Weights of a small GPT-style language model, trained from scratch on English Wikipedia: tied embeddings, capped logits.
Each number is 200 + 20 x the weight over its row's rms, rounded and kept within 0 to 999. Layers, rows and columns count from 0. The size before them is the row's rms in percent of the matrix's.

# layer 3 attention output, 96x128, rms 0.165, rows 81-95, columns 0-127
109,200,182,174,199,222,227,207,184,187,233,197,202,178,192,220,176,218,228,190,176,173,181,217,196,187,216,199,196,186,211,184,212,212,207,212,208,218,193,184,221,213,230,222,238,225,193,196,218,183,186,209,209,228,249,193,236,187,162,186,218,249,242,193,231,190,200,171,200,217,186,191,205,200,196,195,198,194,207,189,238,209,228,225,211,229,184,197,198,184,168,203,201,183,212,193,170,222,222,202,209,205,195,223,191,180,205,228,203,206,184,247,209,206,226,166,163,161,218,173,177,202,239,183,175,180,190,204,215
099,208,205,241,215,225,216,200,179,190,191,184,223,222,221,228,200,226,191,204,250,179,190,197,225,187,194,215,186,180,180,183,199,179,216,196,203,221,215,211,199,195,203,235,182,158,183,226,178,192,209,207,169,172,215,185,200,236,230,213,218,198,180,183,212,208,195,189,213,202,198,200,185,253,158,190,183,210,206,234,186,221,209,182,185,197,207,214,196,230,160,232,189,221,219,189,194,216,177,229,250,219,220,192,180,208,173,197,221,220,175,191,249,194,207,189,227,226,187,173,210,215,193,204,197,185,176,196,209
083,213,221,200,203,188,240,207,215,205,206,235,205,217,162,202,204,216,223,241,185,205,181,270,167,232,211,191,185,229,196,207,226,234,192,214,182,171,200,220,193,183,212,205,202,205,196,204,194,199,223,214,221,222,200,212,192,159,167,227,211,211,196,202,182,168,194,213,221,189,185,201,212,183,206,153,206,215,207,205,204,209,157,182,205,200,190,186,173,180,195,177,160,208,215,175,233,215,205,191,216,203,191,209,226,214,205,206,182,238,190,212,174,176,204,238,183,192,216,224,175,184,182,202,198,246,190,194,194
104,167,162,217,181,173,210,169,211,207,213,223,204,210,189,228,219,215,184,162,151,170,196,249,168,210,184,228,179,207,154,185,171,210,219,171,209,215,167,190,211,194,175,176,154,192,228,196,190,219,208,180,165,209,184,204,236,191,225,208,194,212,194,208,237,202,182,203,193,183,187,166,221,182,206,214,209,206,185,210,195,203,213,193,210,192,203,154,178,222,170,209,192,186,186,181,200,207,198,191,226,185,219,207,199,175,200,198,196,169,182,163,211,190,210,196,210,185,185,208,176,185,217,209,205,220,175,183,188
094,194,220,228,219,169,202,236,176,219,165,204,238,220,186,155,200,183,193,169,200,203,218,195,205,175,207,153,165,157,188,231,201,198,216,233,183,185,250,228,200,183,200,205,200,196,202,204,201,180,209,224,211,181,224,224,215,225,182,224,192,231,195,192,218,201,203,183,213,207,206,209,217,210,221,185,212,207,218,238,216,205,175,210,189,222,192,200,209,200,199,210,215,236,224,203,207,178,195,199,223,185,201,216,213,227,214,169,238,218,225,219,206,217,187,222,189,196,203,182,195,227,218,156,158,181,195,194,192
099,216,158,228,221,164,179,183,212,242,176,246,161,215,215,210,213,185,205,191,170,186,178,219,242,198,211,168,205,196,181,191,166,201,163,215,176,186,201,205,179,161,186,213,227,232,218,175,217,186,191,205,174,204,185,201,187,176,222,170,161,217,219,201,210,189,202,208,205,199,228,161,189,179,206,185,212,204,171,214,211,204,219,217,173,205,195,188,214,206,203,205,191,191,206,212,186,222,179,219,186,188,194,184,186,184,216,233,201,168,184,143,205,169,200,195,217,217,193,197,207,193,192,200,212,182,180,219,228
098,179,228,179,230,228,205,153,191,189,220,215,167,173,243,223,206,199,224,208,204,217,219,251,231,214,229,213,208,180,228,168,198,196,238,186,197,219,220,235,229,209,197,171,206,199,163,179,213,216,199,178,218,177,202,189,196,168,197,186,176,223,174,207,219,193,197,199,194,229,189,191,232,224,196,200,207,188,185,186,179,220,202,228,202,226,167,208,196,199,179,221,234,190,203,201,167,229,247,219,183,238,194,211,211,190,174,221,207,198,192,208,206,197,176,190,175,202,199,202,183,212,224,210,203,194,199,209,192
094,197,220,229,182,187,182,218,191,166,195,215,221,195,223,210,181,242,201,201,171,209,190,196,200,201,207,225,149,193,198,209,225,182,207,191,177,230,232,189,202,200,222,215,190,200,207,186,223,211,211,210,212,220,223,194,207,226,194,238,177,180,173,228,193,212,227,192,227,205,195,184,212,225,222,155,184,246,185,186,241,182,208,190,162,196,238,192,202,208,213,197,226,179,230,235,195,182,200,201,232,199,197,211,169,174,219,195,235,179,190,176,205,197,178,178,193,232,198,180,222,221,178,188,207,215,219,193,232
113,219,164,204,199,176,211,186,208,190,197,208,160,160,216,212,224,172,207,236,182,222,204,167,222,186,182,228,182,226,189,195,172,202,198,214,201,215,205,207,190,225,217,190,208,203,189,161,212,230,188,182,220,175,209,198,206,197,160,206,221,165,188,204,177,184,190,226,205,195,208,187,139,197,220,208,218,224,168,201,196,224,213,210,210,210,192,206,200,148,193,206,226,217,179,179,171,183,207,206,200,186,180,205,205,158,221,214,211,178,227,226,207,159,210,179,192,217,163,195,205,231,179,214,196,212,201,224,170
098,233,209,192,210,213,201,195,196,211,187,188,189,168,208,218,223,199,163,186,233,178,223,211,160,193,196,216,167,194,214,188,217,150,204,185,177,177,201,183,209,224,204,220,179,237,207,235,238,202,203,204,191,222,254,188,232,193,210,218,203,177,225,209,229,200,225,208,154,168,201,223,188,230,190,218,216,213,175,217,194,180,190,222,180,214,196,195,187,198,210,216,160,217,205,198,197,177,194,243,178,190,191,177,213,180,197,187,207,210,195,199,184,227,204,195,178,209,206,174,184,220,219,205,214,147,210,179,205
118,226,234,197,213,199,210,190,187,242,222,203,231,201,187,220,220,183,217,194,181,199,224,209,208,179,204,194,180,224,198,212,140,185,230,190,158,228,225,200,178,187,171,193,203,229,213,238,215,191,196,199,200,173,220,237,184,181,216,200,201,165,219,193,192,177,161,187,234,218,185,195,186,210,183,210,229,218,195,184,167,172,203,197,199,211,177,237,208,175,215,182,185,240,214,194,188,210,232,208,200,216,226,168,228,184,209,221,207,187,195,169,229,192,204,184,223,180,208,200,190,180,209,221,190,179,188,177,214
094,166,214,203,191,205,220,199,212,209,225,196,208,239,206,220,213,177,169,175,202,218,211,185,196,197,218,209,193,198,194,214,209,196,223,193,146,207,164,212,185,187,190,204,185,213,222,198,187,220,175,216,213,190,200,195,202,185,217,220,173,200,221,218,204,218,183,184,163,221,202,176,247,225,170,186,197,229,211,187,182,236,193,180,208,190,179,224,185,227,191,219,201,218,214,175,179,215,178,188,203,215,205,207,193,213,205,151,194,236,148,190,225,195,199,183,210,216,217,216,162,200,156,173,163,177,183,161,197
103,196,204,191,220,180,231,230,204,252,203,211,177,198,180,182,215,174,203,188,206,184,220,189,174,224,204,210,221,193,187,170,204,197,206,155,212,162,236,212,212,201,191,236,173,206,176,201,203,206,228,210,195,185,199,189,178,196,164,160,203,201,198,223,196,163,193,176,183,222,217,225,213,202,200,196,188,215,195,211,208,212,191,156,203,205,197,263,191,198,169,210,176,186,198,221,203,182,232,224,181,220,203,193,228,224,197,200,187,223,214,230,207,211,190,227,213,229,185,231,211,208,210,188,188,180,203,235,244
104,184,185,204,182,217,217,233,208,205,204,191,200,231,176,190,216,189,170,221,171,196,185,192,201,217,195,196,217,215,232,197,188,184,184,205,185,168,200,223,110,186,184,186,240,202,202,177,228,192,187,189,164,209,175,176,164,196,163,203,184,220,197,157,235,193,219,220,206,192,196,190,196,190,218,228,200,224,202,200,213,203,202,197,184,177,183,189,181,204,220,193,178,186,196,212,174,192,225,231,231,198,203,188,209,167,185,190,207,224,195,228,212,189,190,219,198,233,249,209,205,195,216,191,192,233,220,194,200
111,200,216,187,205,217,173,184,188,208,230,214,198,223,182,208,169,248,206,217,167,178,249,213,175,190,253,227,158,209,163,201,181,172,175,210,190,172,209,212,210,165,182,204,191,201,184,202,189,213,177,206,236,213,172,204,195,200,193,213,179,183,200,183,202,192,195,184,212,215,225,212,217,206,194,211,199,206,240,208,199,182,179,194,189,183,227,179,178,205,214,206,223,206,199,185,219,216,203,210,217,210,216,159,211,168,202,201,220,192,201,205,201,203,182,218,238,194,249,221,151,213,220,183,224,198,219,170,220